Part of a small language model's weights.
Size: 10 layers, vocabulary 731.
Architecture: RMSNorm before each block, no biases in attention or MLP, untied embeddings.
Each number is 128 + 24 x the weight over its row's rms, rounded and kept within 0 to 255. Layers, rows and columns count from 0. The size above them is the row's rms in percent of the matrix's.

# layer 7 MLP gate, 512x128, rms 0.177, rows 471-505, columns 0-63
size [100  95  93  98 103 103  93 105  93 103 101 104  99 100  93  96 100 102 103  98 101 101  99 103  98 102 104  93 102 102 105  99  98 101 105]
[[111 116 127 163 103 111 130 144  68 146 102 128 137 132 167  76 111 137 111 141  86 162 153  88 128 117 150 145 142 130 119  90 155 168 122 140  82 117 159 163 106 138 116 128 174 147 132 136 155 103 133 142 139 120 129 147  98 116 125 135 169 157 123 146]
 [107 138 137 141 138 138 158 151  71 112 137 106 144 137 131 150  79 144 115  70 101 136 181 124 114 141 152  98 109 162 172  82 143  97 149 184 107 147  89 148 133 142 165  85 127 113 147 138 162 121 140 125 121 137 102 145 133  89 161 122 122 128 114 122]
 [111 160 136 106 110 114 138 106 114 157 113 142 169 109 103 112 130 155 140 138  87 139 146 138 124 148 168 141 135 157 130 136 142 117 168 113 114 112 139 149  99 129 141 181 136 165 150 152 125 120 147 158 132 149 117 141 149 137 131 123 106 108 149  62]
 [164 152 151  96 125 130 115 164 114 111 101 130 114 124 137 131 143 152  95 121 166 163 122 119 167 110 143 118 159 129 128 131  88 165 150  77 113 105  99  98 139 142 116 149 166 122 112 148 122 101 132 114 102 133 124 140 140 143 115 129 115 121 101 146]
 [166 123  94 143 150 153 125 113 103  92 103 159 120 124 128 143 135  98 119 123  90  91  99 180  91 133  88 130 113 144 155 178  94 104 149 137  96 113 118 121 143 151 147 140 179 104 140 128 129 119 131 122  91 154 137 174 131 110 163 147 123  92 148 124]
 [121 149 123 140  98 148 156 101 146 113  94 107 146 124 117  81 126  93 119 132 147 148  95 133 162 145  91 166 143 114 106 130 122 112  90 149 118 159  86 152 149 118 160 122 136 128  92 105 139 118 122 179 164 181 151 115 149 119 114 124 117 167 154 117]
 [136 124 133 171 109 124 162 122 107  94 137 119 192 121  98 161  96 105 107 109 121 137 109 153  89 125 140 118 140 118  97 122 111 130 135 171 125  82 136  97 101 154 133 119  88 149  96  96 130 113 103 128 106 136 166 148 142 136 103 137 118 113 114 126]
 [153 124 137 155 130 125  76 122 122 114 137 134 123 137 126 194 104 158 104 137 150 128  88 118 116 104 111 113  90 153 133 141 137 104 127  70 175  97  95 181 118 105 159 149 123 153 115 136  94 142 159 123 112 125 167  86 117 101  80 132 140 113  98 100]
 [117 176 114 109 130 115 130 138  98 139 161 101  98 138 133 116 155 156 100 156 118 112 136 119 149 127  90 111 108 129 116 151 136 108 151  85 133 141 179 132 157 155 146 153 129 136  79 180 127 108 182 119 125 189 130 122 153 126 133 107 182 137 144 139]
 [185 114 122 144 115  92 104 123 138  93 137 103 107 115 143 132 141 155 109 133 120 124 117 123 131  85 128 116 148  82 161 104 144 148 155 104 127 156 139 137 136 141 185 152 111 130 109 143 109 105 163 135 116 134 114 138 109 163 131 116 179  90 134 151]
 [146 150 110 125 114 133 104 187 126 130 130 166 146 133 138 113 123 125 147 149 147  99 138 123 111 133 153 100 116 138 144  85  87 106 149 106 186 100 147  98  98 144 115 107 137  92  70 117 152 150 115 121 115  85 139 130 115  98 126 102 127 193 175 170]
 [102 142 101 121 178 136 156 120 138  94 135 145  97  99  67 125 122 126 156 128 108 138 110 149  94 164 115  94 134 103 109 124 144 117 165 150  96 120  63 118 120 151 129 137 167 104 150 133 100 151 158 168 109 130 110 197 145 142 140  94 177 151 123 132]
 [145  99 152 143  94 142  60 143 102 106 174  99 139  99 118 135 141 139 152 115 153 154 118 156 142 170 149 152 120 133  61 130 131 117 117 140 166 134 161 136 150 162 143 150 105 130 122 119 116 133 143 101 106 138  78 131  88 134 139 108  99 120 157  89]
 [153 104 145 140 128 153 101  90 118 135 137 166 128 189 157 141 167  85 125 124 110 110 118 156 133 166 134 136  73 156 138 158 149 168  93 109  65  88 155 136 170 152  93 150 115 122 155  90 106  98 151 109 154 132  90 120 141 102 124 116 159 129 133 173]
 [176 109 162 106 124 131 156 132 135 123 151 112 148 157 101 110 180 181 127 151 102 123 115 115 113 119 176 109 111 112 121  98 152 118 142 150 145 132 169 119 116 126  98 145 120  86  73 148 112 106 140  85 176 148 124  91  90 102 151 142 129 116 136 121]
 [134 133 116 119 131 159  95 106  76 120 149 177 147 146 125 120 152 135 109 135 155 128 134 110 158 118 133 178 118 143  95  95 164 109 130 120 179 129 115 109 143 170  87 120  77 147 134 175 134 155 111 162 151 116 109 149  97  91 111 142  98 150 118 135]
 [102 135  95  75 106 129 137 118 120 128 109 156 140 134 140 131 147 123 123 162 126  84 133 119 121 119  78 108 168  85 112 128 124 119 127 120 117 142 127 150 111  96 125 149 167 100 162 158  99 110 139 114 156 148 162 154 144 115 110  86 153  92  99 133]
 [157  78 124 109  93 128 135  91  95 148 129 134 162 124 106 144 143 145 118 130  53 143 186 116 145 131 147 153 123 129 135 171 154 137  69 147 158 156 154 145 143 129 145 124 100 111 125 106 144 144 123 129 124 125  98 163 135 112 101 131 145 138 106 126]
 [119 145 118 118 142 111 166  84 180 110 120 149 147 158 149  82 148 126 123 119 122 134 165 193  95 115  95 131 109 139 118 128 133 102  96 158 112 136 140 124 115 143  90  98 160  80 115 134 127 114 140 130 118 154 124  65  93 133 136  98 120 131 124  58]
 [123 119 120 132 108 118 146 140 104  95 103 121 154 136 136 102 174 133  84 115 136 128 109  86 118 135 120 132 120 126 160  90 110 141 125 152 136 142 115 137 165  95 153  79 147 137 179 129  84 102 118 114 133 125 156 121 199 110  91 139 119  90 123  96]
 [171 117 111 140 120 120 132 129 119 124  98 139 127 122 125 155 142 106 118 116 101 101 166 143 142 174  84  97 182 160  81 151 156 127 157 146 148 173 150 121 112 158 145 168 142  89 131 134  95 129 122  90 160 133 166 116 143 117 121 134 149 146 113 153]
 [124 115  91 152 105 143 128 123 128 131 122 114  86 134 129 114 113 116  87 126 109 132 118 104 104 116  74  97  96 183 108 123 136 124 141  96 141 151 105 147 102 106 138 143 123 126 128 133 155 149 117 134 131 191 146 109 128  99 110 140 172 121 151  60]
 [114 117 139 117 130 149 128 118 144 141 103 103 136 161 123 141 132  91 141 134 114 101 127 137  80 140 120 189 170 122 127 105 131  80 118 139 135 120  96 113 130 148 106 165 120 146  98 113 171 119  63 154 143 148 165 150  71 131  97 159 161 106  88 116]
 [145  69  94 135 125  98 139 154  62 134 109 147 155 103 121 127 131 144 138  86 100 128  88 114 137  95 157 154 126 177 148 128  89 121 158 111 156 133 114 112 106 159 136 142 135  92  70 122 104 154  96 123 179 162 160 120 142 113 114 127 173 131 101 132]
 [137 142 133 149 101 115 148 120 123  88  80 124 151 121 144 120 110 156 144 120 125 123 157 142 116 113  76 111 170 145 102 121 166 150 125 161 143 114 132 139 150 151 106 128 158 136 141 117 146  94 225 129 145 154 117 119  87 143 116 167 115 135 144 139]
 [125 162 151 118 117 150  98 145 103 144 115 105 122 136 121 145  87 121 114 116 102 160  81 164 146 107 109 126 195 107 143 124  95 148 129 139 124 126  93  92 171  99 134 111 143 130 129 122 126 125 147 130 131 138  89 142 123 138  76 171  99 100 127 139]
 [168 121 150 149  81  85 129 158 145 137 119 114 144 123 128 174  94 134 145 129 128  93 147 128 167 156 131  86 112 134 118 120 101 169 116 117 119 196 141 122 117 170 157 121 182 108 130 138  75 158 150 102 118 111 119 118 114  97 100 140 104 163  76 129]
 [ 68 111  90 125 153 123 121 142  98 154 185 125 138 146 101 145 137 137 136 114 134 133 143 128  95  64 101 148  79 148  81 136 119 156 149 108 121 122 123 127 149  91 104 145 154 146 106 140 159 140 128 140 115  99 129 150  99 131 109 125 102 123 129 136]
 [142  86 161 173 132 140 128 101  99  91 137 135 170 134 166 143 123 132 155 147 131 147  66 162 116 119 126 158 150 162 168 142 124 102 113 134 153 119 108 132 138 137 135 164 151 103 133 117  99  80 119 123 137 186 156 188 129 181  82 131 112 133 151 162]
 [162 156 161 127  80 119 110 120 144  82 141 104 161  81 128 145 110 131  99 159 140 134 110 148 102 129 148 170 142 138 121  70 101 155 161 154 121  87  88 124 126 148 159 142 118 143 138 149 155 106 117 148 115  72 122 176 165 124 117  83 125  86 135 102]
 [133 108 129 142 105 161  84 119 136 119 150 170 128 138 188 140 137  74  81 112 101 135  90  85 168 145 111 100 125 143 168 148  95 124  71 124 126 139 123 153 138 130 152 129 144 137  81  99 130 107 133 129 191 126 141 174 162  80  87 125 106 110 122 117]
 [105 122 145 143 141 152 134 158 119 148 140 171 134 124 108 164 157  95 114 141 149 135 130 117 138  98 119 106 182 109 155 124 110 147 109 130 125 157 126 153  95  83  85 141 107 110 135  99  92 135 161 106 142 113 179 164  98 133 135 165 135 140 108 149]
 [103 140 141 142 112 126 109 161 115 120 124 151 139 167 121 111 125 140 115 133 102 105 121  96 152 126 115 186 122 145 172 149 193 115 120 134 130 103  80 179 134  95 110 127 197 153 170 105 126 157 148 153 100 109 104 158 105 131 125 118 162 110  98 138]
 [ 97 147 124  75 108 137 123 144 116 146 134 141 168 128 124 101 158  87 124 152 143 115 128 155 111 132 103  98 137 109  66 131 116 168 115 113 115  90 175 123 138 122 134 140 128 124 145 112 145 130 146 131 132 150 136 138  82 144 127 117 126 156 154 111]
 [132 104 152 150 132 136 129 105 116 135 132 144 112 118 116 166 126 161 148 120  95 107  99 192 146 116 146 170 137 168 148  94 108 136  90 169 140 117 120 148 178 146 104 104 130 131  92 132 142 149 128 138 127 189 188  81 162 126 129 120 169 103 102 144]]
# layer 7 MLP up, 512x128, rms 0.176, rows 471-505, columns 0-63
size [ 94  91  87 102 109  99 107  98  94  98  99  94  91 105  92  90  99 101  96 100 100  96  94 107  98 101  99 105 101 102 101  95  91  96 101]
[[153 150 114  98 136 165 111 130 138 141 119 145 103 157  80 142 151 138 145 100 111 123 103 173 129 124 113 122  88 117 103 161 115 138 157 134 167  93  99 157 176 123 133 142 110 141 113  91 104 137 159 102  73 136 116 136 123 135 166 119 160 158 137 151]
 [122 141 168 122 104 128 138 121  72 149 124 123  84 134 125 136  93 142  88 165 167 128 103  95 156 136 128 117 127  93 143 116 127 137 137 123 135 172 141 128 108 135  93 173 127 110 121 142 125 194 171 126 126  99 135 153 131  78 122 171 130 146 156  96]
 [140  84 124 156 125 119 122 139 132 155 112 110 120 183 114 136 112  96  92 109 127 131  85  70 121 139 139 159 121 152  83 140 115 150 139 123 137 142 137  70 140 161 134 112 124 145  73 123 136 142 122 118 121 112 134 132 139 147 150 154 132 134 116 145]
 [120 106 119 131 109  79 111 113 159 110 151 116 114 184 144 122 119  84 121 118 119 129 104 158  66 139 128 125 138 125 134 130 159 209 151 163 187 139 127 129 122  97 128  73  88 146 137  92 114 136 160 153 147 144 141 134 147 159 146 131  89 104 116 169]
 [130 116 126 190 151 106 114 153 100 117 146 124 136 146 131 132 139  64 147 159 130 116 100 110 139 151 110  95 136 157 124 156 139  91 120 136 120 174 139 142 135  75 107 124 130 132 123 114 122 133 145 145 117  73 144  94  99 122 132 137 104 137 125 154]
 [148 141 142  93 129 115 108 140 166 157 145 140 115 158  95 144 111 124 119 113 109 121 142 120  87 178 123 134 181 139 151 153 115 122  94 169 112  98 119 159 114  97 153 137 131  81 107 148 148 140 112 114 149 133 179 123 107 132 172 130 137  47 122 175]
 [137  74 133 132 150 158 147 186 120  93 121 121 103 110 102  95 106 138 143 117 115 140 117 158  99 105 163 119 126 128 139 118 166 125 166 132 106  53 118 125 142 138 169  93 133 136 126 121 160 153 124 138 118 154 114 126 171 146 163  84 180 143 133 100]
 [148 123 146  95 125 119 145 153 146 105 144 108 100 145  84 110 117 120  86 145 103  74 127 174  95 152 133 111 148 119 135 168 141 152 133 151 128 127 102 115 152 123 120  94  76 141 109 115 156 159 140 154 124 100 122  91 101 117 121 145 136 147 121 134]
 [139 120 154 102 125 114 143 143 151 111 169 126 131 158 169 131 171 124 140 132 161 135 130 102  88 129 104 121 107  86 104 141 128 138 130 129 145 110 148  79 167 143 168  95 159 166 129 155 139 142 166 126 109 150 141 146 130 159 111 106 145 103 159 136]
 [108 111 135 121  98 148 125  94 120 102 104  93 165 113  97 136 137 133 171 116 134 102 146 185 137 110 136 107 164 138  73 117 130 148 113 122 102  68 109 150 125 102 109 141 140 113 126 132 139 151 124 112 148 140 149 127 136 118 153 140 139  75 139 117]
 [135 112 150 126 136  96 125 126  79 125 105 144 157 129 117 103 120 142 169  96 141 129 104 134 101 146 126 131  78 157 162 133 142 118 108 140 139 134 123 145  90 120 142 119  65 110 106  95 116 132 155 149 159 134 138 140 128 161 118 116  88 132 124 128]
 [136 153 135 136 101 124  83 144 100  83 126 112 139 106 155 134 168 105 131  88 137 137 102 152 101 185  80 151 154 115 122 135 111 114 106 153 132 110 137 117 150 143 146 142 165 143 126 143 128 121 101 149  89 120 123 153 129 140 112 126 147 151 105 133]
 [ 91 153 125 124 151 132 126 135 153 138  95 146 154 115 127 121 156 124 138 120 130 106 119 144 130 104 123 114 113 123  69 125 119 191 138 161 125  86 128 143  66 112 168 169  92 171 108 122 117  74  74 144 111 131  99 140 115 147 117 129 178 107 136 116]
 [112 129  90  83 149 187 145 147 113 123 123 142 105 110 131 148 168 142  88 154 136 168 134 172 107 107 144 160 124 144 105 109 127 123 147 146 122 107 103 148 142 121 131 163 135 155 121 115 113 155 131 153 152 158 133  97  91 109  90 111 134 185 159 106]
 [169 155 105 151 140  97 120 138 131 138  62 147 152 154 145 115 131 158 136 103  99  69 151  86 130 127 131 135 117  93 124  91 150  75 103 114 113 132 128 104 131 155 103 153 173 116 168 111 132 142 131 156 123 143 144 135 148  99 148 104 152 130 107 128]
 [120 130 125 154 131  93 115 184  65 130 141 143  83 142 120 123 123 125 109 112  97 129 160 119 130  97 100 178 121 138  97  98 133 149 127 104 102 109 141 123  60 125 104 113 118 143 150 145 123 167 130 144 119  98 109 145 132 111 176 143 139 131 111 175]
 [126 145 129 130 108 168 141 150 116 104 120 118 132  66 117 130 136 110 148 123 132 101 143 186 130 143 143  86  89 123 156 127 104  80  79 106 141 136 110 102 170 160 128 117 126 131 107 110 123 128 159 124 152 149  99 149 138 151 152 120 152 116 113 150]
 [130 131 135 102 114 128 143 131 115  99  76 112 139 149 142 126 130 145  94 122 122 150 148 161 110 129 176 109 170 151 133 136 135 155  64 130 116  92 160 150 157 133 118 128 102  95 126 103 155 143 132 175 128 161 119 138 178  96  99 166  85 128 123 134]
 [139 126 107 152  94 123 113 146  96 155 168 110 119 154 149 141 106 145 131  99 105 119  75 119 158 175 111  78 123 132 108 121 166  86 113  96 159 159 120 134 159 137 143 165  94 144 151  80 166 133 127 127 131 135 114 145 119 174 154 182 109 148 160 155]
 [163 132 117 136 131 101 161 118 110 121 130 144 132  85 137 126 112 146  87 117 151 137 142  99  94  85 141 135 129 134 135 119  96 127 164 122 130  84 159 122 131 160 143 141 171 126  96 124 145 135 154  87 141  98 160 153 149 176 136 102  83 104 127 127]
 [ 55 139 111 120 148 131 120 119 127 104  77 113 122 103 161 149 103 159  93 120  76 141 168 127 159 129 109 105 161  93 112 155 142 142 156 109 133 112 107 108 116 150 145 125 185 163 140 102 130 104 133 115 115  97 105  83 122 117  74 154  99 163 137 173]
 [120 122 104 161 120 112 162 128 100  88 106 143 133 116 131 162 153 122 129 128 101 130 113 101 133 115 137 118 139 165 130 108 119 104 127 114 165 164 143 153  91 118 113 146 140 168 110  57 108 147 147  75 145 134 104 139 116 155 130 173 126 102 168 147]
 [120 114 142 124 123 133 126  81 132 148 131 148 142 120 137 154  84 132 132 158 119 141 132 182 123  92 117 145 125 105 168 140 168 106 181 161 116 139 150 141 135 131 117 148 140 142  55 107 172 131 109 166 145 148 124 155 126 140  68 138 111 130 121 133]
 [159 169  97 124 119 147 150 125 137 157 146 133 158 119 144  94 149  74 138 126 100 111 123 152 119 105 124  83 107 121 150 153 135 149 133 154 126 136 179 193 140  93  95 134 120 166 183 158 129 132 121  91 111 145 144 126 112 135 171 142 104 119 136  94]
 [124 103  87 128 111 159 166 119 127  87  99 139 128 134 147 132 155 131  96 198 152  93 126 114 132 173 148 129 117 123 156 123 123 131  81 124 113 119 121 147 134 124 126 110 135 157 137 136 142 112 131  99  92 160 100 111 149 111 137  95 165 116 148 165]
 [162 113 129 143  91 132 129 105 164  77 148  98 156 140 153 158 121 102  94 149 118  87 130 145 129 131 126 159 115  96 171 102 158 136 118 178 163 148 170 120 142 112 108 151 143 111 132 160 117 104 113 133 165 120  92 167 157 102 101 140 105 115 135 177]
 [103 139 113 113 128 116 114 149 163 139 132 119 139 170 129 118 163 105  87 177 129  83 154 143 183 133 126 134 129 101 132 146 144 133 107 146 135 119 134 125 116  97 124 113 129 172 167 118 129 130 103 122 123 152  70 161 140 144 155 129 166 135 116 132]
 [156 153 128 168 153 148 131 138 162 133 120 136 120  93 149 111 163 107 124 137 140 116 148 126 128 114  98 105 164 103 138 143 197  97 121  94 154 135 112 120 119 133 144 133 125 125  81 121 147 117  90 111 111 137 108 122 184 147 165 178 159 158  98 129]
 [138 147 146 117  82 167 186  72 140 122 121 143  92 138 114 114 131 167 140 133 120  87 155 148 144 117 120 147 112 126 153 168 117 139 142 139 129 121 114 131 135 108 111 140 108 116 125 116 118 143 166 146 141  86 152 125 137  94 139  97 151 165 127 109]
 [106 126 145 166  98 125 121 134 136 119 128 121 118 158 115 167  90 172 117  71 102 128 166 124 154 124 165 121 156 163  97  73 157 126 142 105  87 105 142 140 105 136 138  98 130 164 127 127 163 130  86 132  71 125 140  95  84 109 136 145 122 145 156 135]
 [115 160 138 137 109 118 145 130 150 133 143  90 159 148 118 101  97 150 180  97 119 132 147 129 135 113 160  95 127  94 140 147 116 159 138 122 144 116 126 121 120 147 123 132 137 155 126 157 110 143 112 164 127 132 154 133 102 103 120 134 127 129 125 145]
 [150 122  86 141 147 122 108 129 154 129 101 147 128 141  98 114 144  84 146 134 144  93 182 161 132 137 113 119 121 171 138 139 136 134  85 158  87 101 134 130 109 145 130  72 147  75 133 125 133 132 124 107 157 182  97 124 148 131 109 146 101 144  81 128]
 [131 139 141  95 166 164 111 131 142 137 122 135 141 116 120 161 116 111  72 130 126 142  96 117 157 120 143 142 141 129 109 119 124 111 185 121 125 118  64 137  95  80 126 124 173 104 121 140 149 108 148  79 115  85 130 130 128 136 159 112 128 115 148 188]
 [ 88 139 132 120 152 104 116 131 128 136 138 156 136 145 126 127 118 156 161 106  94 126 143 155  69 162  99 159 180  85 144  85 158 103 136 119 126 107 130  89 145 173 120 118 133 154 150 144 152 135 125 115 138 169 128 122 136 115  37 130 116  70 131 146]
 [112  89  87 122 126 127 112  79 152 113 183 124 126 116 154 168 142 128  94 136 141 113 109 123  96 137 147 145  99 158 109 122 190 138 137 160 151 137 140 160 139 103 123 149 148 105 146 165  88 118 104 158 108 131 163 135 123 117 109 100 141 151 103 105]]
# layer 7 MLP down (transposed), 512x128, rms 0.156, rows 471-505, columns 0-63
size [ 92  98  90 100 101 100 102 102  94 102  96  91  95 100  99  92  98 101  78  99 106 103  87 101 100 103  99  89  98 106 108  95  93  99  99]
[[136 139 175 120 118 153 133 132 120 141 154 124 100 135 106 127 151 136 113  88 172 140 133 110 114 115 139 132 150 129  96 140 114 136 172 117  96 147 119 110 145 107 155  95  95 163 155 116 164  90 145 112 159  90 141 162 125 129 126 162 144 115 118 127]
 [109  95 133 112 166  88 116 116 147 111  97 144 133 131 146 134  81 153 130 132 153  74 168 139  98 129 164 105 126  90 152 129 125 128 129 153 123 168  85 145 101 116 116 154 148 106 136 133  78 137 160 109 136 121 140 170 131 114 136 129 129 146 123  91]
 [121 104 111 124 140 142 130 131 132 120 165 164 119 108 137 151 132 113 116 113 125 124 113  86 112 106 130  97  94 153 151 141 173 105 130 109 103  97  88 155 129 128 126 174 131 116  72 155 136 110 121 102 142 145 147 132 136 137 163 122 129 143 144 119]
 [ 92 121 146 120 158 106 134 130 126 127 114 164 126 103 124 138 125 151 118 131 178 153 135 128 136 112 126 116 129 163 130  90  88 179 146 128 147  94 121 105 179 105  88  91 123 193 103 109 149 146 123 122 146 169 111 115 163 145 130  59  98 102 128 134]
 [ 94 126  68 125 147 103 127 126 112 174 130 130 103 114 124 166 121 104 131 177 101 140 132  98 129 143 104 111 121 136 102 137 136  98 135 152  91 134 126 153 159  96 138 128 166 105 121  87 116 165 146 129  91 120 124  92 135 124 144 116 156 112 165  72]
 [ 92 144 157 128  99 154 159 180 133 161 114 117 162 126 103 140 110 127 108 152  89 151 136 112 107  82 125 107 169 126 135 144 136 142 109 123 112 120 141 113 126 109 135  99 120 104 100 117 143 158 141 166 175 116 148 122 116 147 115  95 203 129 142 107]
 [124  97 134 183 126 167 126 123 118 106 128 102 134 176 128  65 159 164 133 126 119 116 127 151 130 153 119 104 153 146 150 156 114  94 121 131 120 177 119  96 164 141 151  94 106 141  85 144 161 110 152 150 136  93 117 119 127 117 131 122  99 146 118 160]
 [125 167 139 124 134  97 154  97 151  95 105 111 130 149 139 155 121 104  97 147 120 129 153  99 127 133 106 124 130 101  80 131 114 151 159 117 136 132  89 137 113  91 149 125 145  95 127 125 131 149  99 130 111 149  88  99  93 152 134 126  90 113 137  89]
 [118 144 160 155 130 172 101 189 118 103 105 144 146 112 149 123 135 117 107 115 150 153 113 127 106 127 115 148 134 119 118 134 134 119 132 145 143 134  98 141 114 113 129 134 172 112 134 101 147 134 169 141 129 133 128 100 136  95 142 118  95 169 187 121]
 [153 155 130 137  94 155 152 136 100  85 103 104 128 129 153 140 129 104 133 140 153 132 110 131 114 168 107 132 113 114 128 125 133 135 127 136  65  91 142 123  79 116  79 148 156 131 134 130 162 118 139 172 158 121 113  99 100 138 158 138 114 155 131 125]
 [152 159 100 143 147 138 153 145 126 121 151 171 119 124 144 134  98 146 131 113 159 114 101 114 150 121 130 107 108 120 113 108 151 143 103 143 145 187 184 122  91 139 122 115 101 152  99 123 136  86 130 120 129  81 119 130 135 125 146 132  96 159 130 118]
 [113  72 111 130 115 120  96 122 154 128 142 139 151 154 146 117 153 115  88 114 141 107 129 116 116 106 108 136 111 173 126 135 102 161  94 104 135 118 145 107 153 100 118  89 126 145 159  82 148 112 123  83 128 127 129 132 111 142 115 118 133 179 129 120]
 [132 117 166 139 159 133 114 121 164 133  99  78 154 152 122 171  87 120 135 144 167 142 125 131 151 177  97 139 101 116 118 139 122 145 132 159 139 144 151 113  86 128 101 143 125 120 146 115 114 134 163 137 118 169 126 123 140  76 104 148 198 112 141 107]
 [143 145  84 143 116 125 154 117 118 154 127 169 125 121 128 119 102 142 141 113 180 139 101 136 130 123 142 167 109 139 102 148 139 105 121 141 168 191 112 131 121 122 119 132 135 102 121 125 116  81 118 112 118 146 105 128 121  95 103 132 108 138 152 118]
 [138 147  91 127 110 123 141 146 103 115 152 101 102 116 129 126 136  59 148 101 136 128 123 118 151 150 134 146 155 135 105 134 140 127 135 147 144 155 145 120 113 112  94 147 108 145 158 137  73 109 131 128 182 148  95 110 119 144 132  90 166  79 170 107]
 [130 133 149 127 140 101 164 163 143 163 126 103 152 107 109 112 142 120 130 108 117 118 109  97 108 157 170  87 160  91 159 130 126 149 133  94 104 180 116 115 121 122 105 103 102  81 126 165 116 166 116 137 153 127 128 133 119 114 148 121 102 137 143 161]
 [142 104 136 106 140 107 118  92 136 116 133  84 114 147 136 137 149 192 156 145 128  95  78 147 148 110 156 114 137 113 158 125 143 126 126 118 109 163 115 102 130 114  93 102  94 155 149 112 164 110 129 151 155 150  80 147 133 128 114 123 121  85 129 111]
 [118 186 166 168 160  84  94 133 131 104 144 153 148 147 129 124 140 138  62 127 125 112 104 106 153 149 160 137 142  97 130 106  86 131 113 148 134  70 101 115 145 124 130 112 108 116 122 106  85 138 110 124 109  92  99 167 109 110 104 135 160 136 105 164]
 [ 93 119 131 159 136 135 104 138  87 144 156 145 101 153 138 141 116 141 141 133 112 137 168 103 134 100 155 146 147 145 148 103  85 132 134 103 219 104 117  71 105 119 141  83 116 143 148 149 139 141 112 125 193 123 114 147 127  94 134 131 171 133  99 126]
 [162 189 123 144 128 125 113 173 109 120 114  86  95 119 147  96 139 103 108 102 140 149 112 140 140 113 127 115 145 126 145 164 148 149 103 111 143 143 147 102 100 108 120  90 161 142 129 145 136 129 136 129 134 121 145  79 144 108 144 136 126 149 145  74]
 [106 105 144 113 187 153 164 110 132 150  99 146 114  97 116 139 121 107 172 146 128  98 132 107 120 119 155 115  69 116 144 116 150 150 130 112 126 100 119 126 174  84 163 133 147 109 179 131 105 147 130 147 106 147 111 118 134 107 120 102 117  87 148 152]
 [141 158 121 117 125  94 134 121 104 119  96 133 106 152  98 128 141 103 140 100 148 128 144 109 122 153 130 144 118 135 153 110 187 122 131 140 136 103 115 120  62 156 118 113 133 137 145 169 156 139 153 130 139 133 138 129 167 127  45 193  96 106 138 180]
 [107 123 146 141 143 171 155 119  99 136 113 115 104 113 148 130 135 104 124 117  88 103  66 168 101 155 126 188 143 125 126 105  96  84 124 174 134 126 127 118 129 141 110 119 120 161 144 109 184 150 125 145 113 127 145 123 119 166 110 153 101 105 107 111]
 [168 143 119 104 151 165 148 116 162 134 158 111 120 109  92 149 107 162 130  96 138 161 115 147 139 176 138 119 102 148 118 110 142 162 112 102 115 113  83 122  88  86 118 149 114 162 123 141 116 129  74 121 120 157 135 150 147 148 132 131 116 149 152 105]
 [150  96 186 166 119  94 156 160 128 120  86 164 137 122  99 111 105 128 164 139 122 116 165  86 170 171 133 133 158  98  59 123  99 126 111 143 121 121 110 171 145  82 124 169 158 110 146 139 163 137 137 124 128 112 160 143 127 152 140 145 132 129 106 128]
 [ 99 154 124 126 122 107 160  67  73 155 117 123 110 134 140 153 138 163 167 111 120 151  94 134 142 107 128 146 141 133 138 133 135 118 147 139 108 130 100 126  97  96 104 117  79 139 135 102 137 118 104 156 139 146 147 175 134 122 147 192 142 150 126 151]
 [184 129 117 125 153 128 126 139 135  82 136 127  89 105 124 114  98 155 153 130 161 138 139 161 142 165 152 141 135 169 117 127 118 172 132 146  80 156  97 116 119 160  96 108 102 133 117 151 153 120 116 136 179 137 112  75 125 126 127 166 129 155  91 155]
 [136 100 104 122 145 119 110 145 128  98 108 175 134 114 117 135 130 104 120 126 148 137 144 106 132 127 116 112 140  96 140 171 130  95 107 151 112 145 111 176 122 127 127 184 133 148  85 144 157 110 102 120 158 107 150 137 121 180 135 111 164 134 112 135]
 [119 127 127 135  95 219 111 151 109 104  97 152 126 121 153 105 128 136 105 180 165 113  90 137 120 119 195 101 150  89 193 112 160 135 126 150 116 107 137 160 108 109 141 164 149 134  81 155 122 137  87 156 152 139 154 138 127 122 120 142 134 105 120 169]
 [168 143 135 126  95  79 114 116 124 170 124  83 154 135 160 120 108  68 136 114 149 115  87 102 103 154 100 164  98 157 102 172 151 124 100 148 152 135 137 145 138 138 176 131  91 101 153 101  76 113 150 123 114 109 127  93 137 136 156  93  88  98 102 148]
 [152 157 132 116 102 113 113 157 103 117 102 158 148 150  92 119 135 119 151 104 138 170 131 113 107 140 149 133 159 105 115 159 148 163 146 147 142  96 143  67 167  76 163 142  88 133 135 133 153 140 116 106 100 113  97 149 137 138 137 176 127  73 124 141]
 [169 140 137 106 190 140 173 109 111 104 101  94 132 111 138 146 131 127 139 134 147 108 111 106  99 107 138 160 134 134 144 148 153 117  98 132  79 135 162 152 160 105 132 107  96 121 101 109 115 147 123 114 179  88 170 147 142 123 148 112 110 149 142 130]
 [128  97 113 142 151 172 188 140 117 121 133 142 109 103 142 118 134 124 136 143 108 104 122 113 182 153 185 147 122 179 136 125 154  96 143 128 140 144 114 100 121 145 137 166  98 136 123 140 105 151 135 138 111 161 190 110 171 107 126 150 126 124 115 116]
 [110 152 168  82 127 134 139 134 134 147 128 148 119 143 153 135 118 143 123 142 155  80 139 153 167  94 106 167 150 111 104 143 159 161 135 122 135 133 146 125 130 120 114 119 140 103 120 127 118 149 184 130 101 129 117 119 155 109 128 152  90  92 114  98]
 [134 118 133 160 121 156 144 119  97 109 147 115 106 149 164 100 117 103  82 117  94 164  85 114  98 128 132 107 182 127 140 122  70 104 133 148 108 115 169 107 164 110  99 159 112 122 123  66 118 143 114 109 130 105 133 138 109  99 115 138 150 140 150  89]]